Weights of a small GPT-style language model, trained from scratch on English Wikipedia: no position embeddings.
Each number is 128 + 32 x the weight over its row's rms, rounded and kept within 0 to 255. Layers, rows and columns count from 0. Numbers have three digits each. The size before them is the row's rms in percent of the matrix's.

# layer 7 MLP down (transposed), 512x128, rms 0.0603, rows 191-240, columns 64-127
095:119153098149130067079119082113079148126161122127125163151155105165071112176146157157230196124158130112136088184102134142125143145118099118101201173114128134177100141155140121110101149132081157
095:110121024087079138092112125124138195135146090148126128046113107109151110168109210113095176153110148142129138073216145125116159119154088128108148143085099075122134168171182116139158123123157125
099:157119153077111081140143117075112123161071103136148119157135171144108127078200156158108087124087099172169106136144068076105171169171111117100150161103118137094121116123176121128200190136071154
098:164116094136140127126123149124099122185072133168078194204127167086096110144120083095144122125173174118123149128132142153139131127245081126101159114151086078171115163164095127155156143165147188
123:081123198140149086083141142109090105165138118109104162125162151105167141159155154109118136120163165127111139147140033171168108090138107132119155119116071108099093113146129115125151148125148182
101:061122082102133107130075092124104087116144135149179116121116158119061131179115110123111166130139131133141122097141079171130114108090180183069097128123134145137141116107119137144107133138068198
099:144113117124106147133115094105115148111107125157118162186183091178101140149088144094096100129109125127121093110095173120123173101146140087129111108115169110142042108092142157110163078106117176
098:136158096101124133114149138138108097118068112157097142148191148170149140105109105112163147127161158179166163117136086125102148067142151110088113116113158082122087031116093159051167078137110151
100:124100096129090111126116111090122202050149076123171113098134170106144125137131108087096143085110118132123155107150183088157081150157119159120090145164182146143134113181104105124078133098089198
096:155077129125127117128092093143122080165113151144151123076117058133148068094069052156152109117147130115128155149162130090117164136129096100081152136151168150113171131179087155040116178115107118
104:143144171094114135102094062087147109140114109111164120128174184081137122153082146047097196183142079086106110105126144081160090111147104139141128134176108099124119137097170174175182148150151134
105:188173111128154126154094081123074074105100163140144115108214148148117154097080144146139100117103078176130121121082132057122127130100118125132144080131153115171138130108107075108157150132109177
097:100123060132133171163119147100139135139143143162103087145090104092185113147105110106097153182107117169177136087149195127145112149119112125154144135163141114153145051114150135124126137215107071
100:127134140227114103060160153144108122063146061120095174142157183102138123145163086131125088115096138120151124176146115122088149109149109072152149102159113112110149164131121145150134134159189124
096:132096107117140096130084136108124088126124069052154084108159107095103143127130103091137141137108171104143075139155139127109128171130080139100122130081137181135127126152113146129070112087093148
099:142191133147137121155176108166150157189177138143139096130054138143127132132129125148138187134076130169090118125179054163123148100100122109134123084151058132102220178101152108175110203125133135
106:142175117084142100101129134085181176202118147122138071113185122098091134133097179048171119148127078170063119084080155174146134131097118135151108099166145119171113139116116105081131118194159140
093:158114142099112160161130082153115143085156142089141151092148135080147127130185117159108098125147075150180119101151195124096122141159095097163100140134112141095111151122175125131165164152101172
097:131161088099081125152149135116173151145164173161129166129128146141143124156166100159167162099130036185153156105115080090107102112138115174139151131086158174121151126137100111117129113140161126
095:120144128150146098124087072047125115146085089150081103093149055077109125119076141089162136084103144124140111144134072167100123140152183147158147088165150107155118070121162141091138136088111159
109:154133089108183120098057157150152185123141174119097085050162074158095116109145134148096120116168151128152151179115038169062163189148094080142111122110133161118174085170132185120163130122117128
094:145097125147156117105103133188116151078106150156193091137144159102174123115090113161146132102152132156177177167173133141193191161135122088139172189162122112202123182129017147074118134125128126
100:087120166108060114146166184113139129102132133139133090139111117159103146127104075158105142067126104102118124143099120123092097138095091172094110119091147161136160147123097109089016195120190149
098:114128099132143082164094215137146116150159120137101127131150088088122145198132081182154085100096174142081150166124123141114141182100217078160150177129093119091124128117130154092126166155131098
097:181182152084084119112127121111090173076153102104143175122106150120169103132108119105214157145101111142127116088105166164155103208108183153103133140113108142145122082149116102097110130081191084
091:053156152131122072150128144090102085134129126163132153169189047122141146168155134149164153121052212151070095081096176154150120151144169194079106144126148130141127133125108166116088091135090132
113:116163101149117176124159108114115106121105111076133102118124134122095112119121104159168097089136147164170107139143171083081125129165089101133111154073115121174157188111101075169141099061109105
105:120144120116102139152129182140157124184162124180111131122159093117149151124074137144133106147134115161176179117108184113116100171114127178094150156128139170135110147126102133126071185099100016
106:141107165096156076114172148122103178145093076133111100138162160158122126094053073098095126183111076136159095081086154169180123104092147057174074132118126092151141163147155082111135180129127104
085:102174130123120113067166102137175097103152140132142156165192106100100099131192208123095101153102156123120115081103099096088117072119091152150108126161139113149129167132104175111099099122126150
093:096129148082103082085151130139143123143154115115147149118093143134125089138105065105141156116155163134162161160187078132125162164150081162127124169126200168138080120151127113078044127159079144
095:094146186149125123127069092076150173108088115172083152154139149119107126074069113183117122151147074132132168156188147065108139159130179117158126164109126174140103080103200146092173156129121124
102:145168172127126196120145135170192131141125157128108094099112057119107135174171163086085103151088146168113145105154148164127111135164126108117127103136111117158092095134178155176199134123092200
108:081124145124110071156125166127133118161142124097060170131137136203199118099119126177179169136175124161135091109139112158086177116176170139126101219166125079164126062121092180128098107183145118
099:136128131168172174146122129167062074155127197128155118146090129092161160053134140122114128110137116161148151116121105090119144135179121097129147142150148100176185122125095088079142151163156099
095:088140129117080084158083132143158127160114055152101130119139116085145115096169147178120113143134106165112106161143142084108113133088163120137155167120120102096082134069109119160161093150131135
096:152124104076098097148122119142120142108141147101122096126099130138126166053212109197105151103101138147152133097124119162108135119169103145118176147122123089175151157159103111133128159091105130
110:104104154096142140147143113174196154148092120098167118098188061175089142132095135191080122160111163125091141118112143136093095077088149143145114101154127124107137187164172099128204200125118127
087:116151146121143094150104107152118119103076204100115153195084176088136121127175153100121170176101138114115166120180213156103119098167109116111101157079147124113093140206112141150107131144087113
095:125116101096121111138120139207180101146145150122119128144150152139131147183051041066181130156047085135105121183125146145095117146117099150134148132113128157149165152118153204123143093167139166
097:105139135171112186129147137188124104131108136075109145129168053113108171126148080165124129183135060149118146107092181187161139049100066082163117151132126138112093119109191095091131118052187116
092:145115142096108133169142160155156104146120114152127174124204105157117086114107111130128157068119143192179135104132173094073122132168084124113098197122108140146115161159154187092113118078096129
100:128086161128119109106144102123101079111159122200112149153102109158109165185158121117123143153157139101122065179160142143118139205145107129149146124133091101121122125146145137098159101159193155
102:104052146160136180108153131083098137098100127117106154131108137096128142117146154196045111161108077157094155135130129125133134136156096138105154136173108133150175133162180143110088079168079188
098:091073100112124099115108112093062127094159136161131132126175150096142133169126117111115160080088184080171105116142151126167146195165137154097171099158152131109081107129139127156094138116124105
106:153117084145158118148118110096165100175158193162185120114136150153100105130095161120133113116139145075114112126163185139080134130138139107149100070093103078097120138102114142171093108130146131
103:101110136115138159087159107080117100148061122113164157205125119120110150127087109143169135163147117140160120130120077090130140143061127050172131178075151141076135107148146198145133156091079162
099:058110153150151168154112117138123122150205108098069109166078106036149087090162141139136108164140123129158129138131167147179176101107099141140150068115137141130089150095147156078180114119105104
103:126115117168187107133072105098147179062115122204121137134103129167124064070127119115108133136201109127162064127147140085139122142087138119124112109133105080095146154165151111181166121129109148
089:148094099142118190120177190175103111193064128142173044134153121137154169121105112165152123123184151133151082174132071091140160173117147138102155162152166118143085064134083131111095114125101128
# layer 7 MLP up, 512x128, rms 0.0603, rows 192-241, columns 64-127
097:107121107178060108121164161135150097092165123146134173104127163159216098126103129178161177096084145141142156131187133131152152133116119115156144141117204080186149180147114157150167144108126151
099:125116074094128152049156132108161144156107142068093128158105156112153159130098175102203136158152141109063153081151150129154165097157070130117089160074136144144150135110126170131070136154123089
092:172139159161126113192180120128141117150230162148171107147072117178106159091126198119091111109081059160152105062095143132135178172122107082156132120121062152153155134120117127146135132098085133
098:126174107156112104113167183156156160164190125096099179155085202104174119172180180141138094197165118100127135134120069121145103092155146145155115182120119115121099153071144147131147150138162128
101:151091136139143137133122186137139103176136119099094155150154158152139114152128155182202071078104162148095123177170139108093131131080117190152101154125141022210094172131169117182150145135114137
097:096116112146088162143177148147141122147088173140033155125081137091126132107119123139114171052084122149129156178119111135160072056042059138118106154079107076146135159113141106114138143144136148
087:081116145129121138142128135080188097122122147090110118115107085073111128125122082154121087143107121089132127124118069180166147142146138125123122111151085175080089200143117084148096166120155078
100:133140153107135130130130112186134168178158056141125121121068112137115114157091123149130147128117154133058115135108096087082135120098121153085071091115143134118136110166098119121127138119197157
095:164122073155140136112103136113180138162125118104106099135096146082168097147141196129145128210110137166064148176137092104136133101144093103121104046118127083165098092100158117128154107113199105
107:144075111112105128101096179197121169162172151131144117102121110134138132120096156150158118149174166115108167150106131144114140117121132145116171156155096094129150102170138205149083160162071189
099:106124170123142177137129167080100154167132083162154077154116189116175102138085101140106115141102161108153149130139150181191064096073118139127059118135129130141099151128143083133114173118136100
100:158150157157154122135149208112073097092139086078145176148115129118147119111188153133168101142123086108103136097081128124168094136114104084148148156159141065083180174134140119135162169102172194
098:076135126114126131127137171185144185172141134101106174130165092133121138131022147117131112144159154150120109144131092055133142126095077136077101141141128128083117163156086160150151125073103073
102:140156136157142137132144109180160120138105175201179172149154111123128131085080177180167095174148131107075136138147210141135182141125160163209141127082136138122146181136121122107119181142138114
110:117071084107093108123070181183061198144164123118082138150164121115154142155094107172095089090121127131088117113108148101087078217039122156146146132112154131126051111097178114075124144153154153
100:172077115150210159125130127162161142138140136108143170110077116128122139121095191113136085144101098087067180141136119150145113121091140141127139071118123153129127129157171166161128096075135151
091:093146136151124148068166111093149112146145186156110102155109157186116137132121122139151143156110126132118140165126125159161155095089066163065153117145137066152112111158083138120157111113165096
096:141109105095107085125122144089174103079144162166133196137135092116088116130082158155134136145115095175094166140126122068174138106107093069165072080080130161102111119127093096098182157104167094
102:122236157059171152135109103118151133112193160119122159092062158138133170099133097139098156124168138129105164138097126093082141152130130173125152122074108112084109096144102090115126155149127112
103:107106116150124087159157065122093137111101108110097114153111090133078147156155152122115152155132184179138141108142143110100164113082148142141130138143126157135097133190166147172172119129159141
105:143151158073141164093183161118160133127114145162126095159120088139163082152135102141111169146111172214122108128115097160179109128110101166087073125137207150127145162149206099092135121144147180
108:106149131134152160059127127197123058197130139133158117125147146125092126089095180064094109172112062133099155122123134152152119098115151128129098102147174099108049162116118126113220110111108124
101:127150097083151130090157113167157190163138144130101096130084103114161174132149113117145153143156116115112142126165055018109170112093108200110161124153091098158130120126162138090164200132150199
096:160139093164153166075122190126131159136161179129121120160142151145151040096170204183130087170171098213160151105174124141152125166165114112151136128144105117119106144086142141138121121093131120
100:116042108190086142117157147149160182132109082110150016089077135141141074125148152126158130144173112167119129154111095097114114161098036107156136182079146138108109119122134166099123128101158175
108:116093151178127165125162134114140141150162113072187123126118130134189102171156079138072113119080117157154172107152138151066107133156110099183153104089143075096097106166119141076139185153188122
110:126227158151127130176122124098089165141132129172141130136103151160171130155082160120043188187147190120156149142145131092125233144151141132118152091125127147150187155163152164146144127115118069
104:118170089134144157139139107089181139069139124136156148156146127134153147158133136183207075127163174123168121103194094104108148085117109128130120120101106100121127124107101175176190111081186151
096:082052133181156161137099129102132139217137052123062155148137095141157104101097106162175130141145169107103112161175129169178085175138150123115122085130121125106078081149105109181131126097108128
109:155094154139103135105199102157125154168159139183169147121073151168109165148178172109133153117152120149115146116114168160104155099153158168133153165164094158135073180146128159101080190129137135
100:095158150118106143123073080146154180066108152121094116110112131171134069117047138159111121081070091152073190159150162108160137123083097164120075105143154102137137124130163135108159139123174140
095:140106140146151155137188138115095121106160094139162138122104160107131110095129080095132176135130122122155158097114098115182113115111128151111173163135193155088103170136108098135104152127160066
111:113122106147093075108127130157086106151172142169170205104137138116152192093096154143146139098142188143154135179066098151149148164084059131143075130106094139136165112201163123154117171120161160
107:114093117104068116102113117117165161123165164116136096161168172096121153130115104168102120139171107159114164165143057100106124117146136161141169154106154146096135141048098208155108106143181179
093:067229200100120186140140202107081138109151127159143129168102150168103090114134151081168130089098155118095140105135133203153100133151158131108173112170137132188171126164125104135124141116142134
093:103139169122073146186183135150157201133157181109138081130136122089112140145135146149108127154116169129123181103158158107137123151097138129109119168122125208095199167107112169126176111117182155
108:084120132112134154149190137128115164132109174120134122126109091118130123149130118125146087125143171087124163107211127155141090085178106109091065152131105147175141153106150106175106106120095066
097:140078203120135140144158120102169191111116079167169163165130142180183099125093178139147126154172148172161099177140115111154137151114078166138090126131092133142141171155142087109113134138208168
099:180180173116140164170186167105125158104115125095141109136120105131158106131089165168122161106112182104133126128178190135075176092131127109158121156174114116129139151136111119159114187145134086
097:224131098063124089086152079104181157136130061138118076141159206112151128112083126174100136101141120110127169138131131108130157124118187181045143087087156109115098164084080143193100172170105148
094:135117126143148131132142091107142099062150156112172100127073114108146121118099102139138130132118125215096124109091114166151110112076142191109136132147098086153148117168172119145208164158190103
092:138169136081167184096078116110145174065077141091156139074132118079190076142078189143144138088099092101134170147151122105134114088103118112116128079108111104061158118079114107100130135112117144
095:128122152091024082121172166115152098145181106129125103160174064116152137120118128128098152150180072114108179123147137096152125151060153124123127065069145132136106138126163131103126092120126085
096:168128170171120106139155150178189119154168115103125121173125198099134100142139112116120040165115103119122176129120165103097162109124109135113134180121120150119171141149086196124174131096203154
097:149189195135157093148142150081162139090174094074175085158168146099164126120091121106179140161073120124135145134069128136146140133120181134087108118110133094079158143111159155175156130094197109
096:162094090134174128108172131129156121152164143112101081098096186176124147108155202077097085189150111132098141081142175207198151094171143124140065113224118139142132118118143094097146151168114164
099:141096035162122140132168126117132112110150084151190163095150127111126151129019142157097159125183081109160092165088106128113139136180129100148100129141151108145102138133181154122133167139106159
109:151112102131195065150175130141125124199156172149148144075107126164135057095144165198134101131139065136128165120134108157093103088158104104098115156154142142101073157070163077120150165103154160
083:148130167094091113199152133138149131113136114218139130138103150143088123117113143180149128181100140113118094166099080175159099154083131140162134162072159113142090189150137180127140126130100139
091:165087141143122116170159104106104099127157130168115123151091192105138135094076073079140122160089123158138127077142140097124173165112173166107143133060116077164140172119195109152108061176165163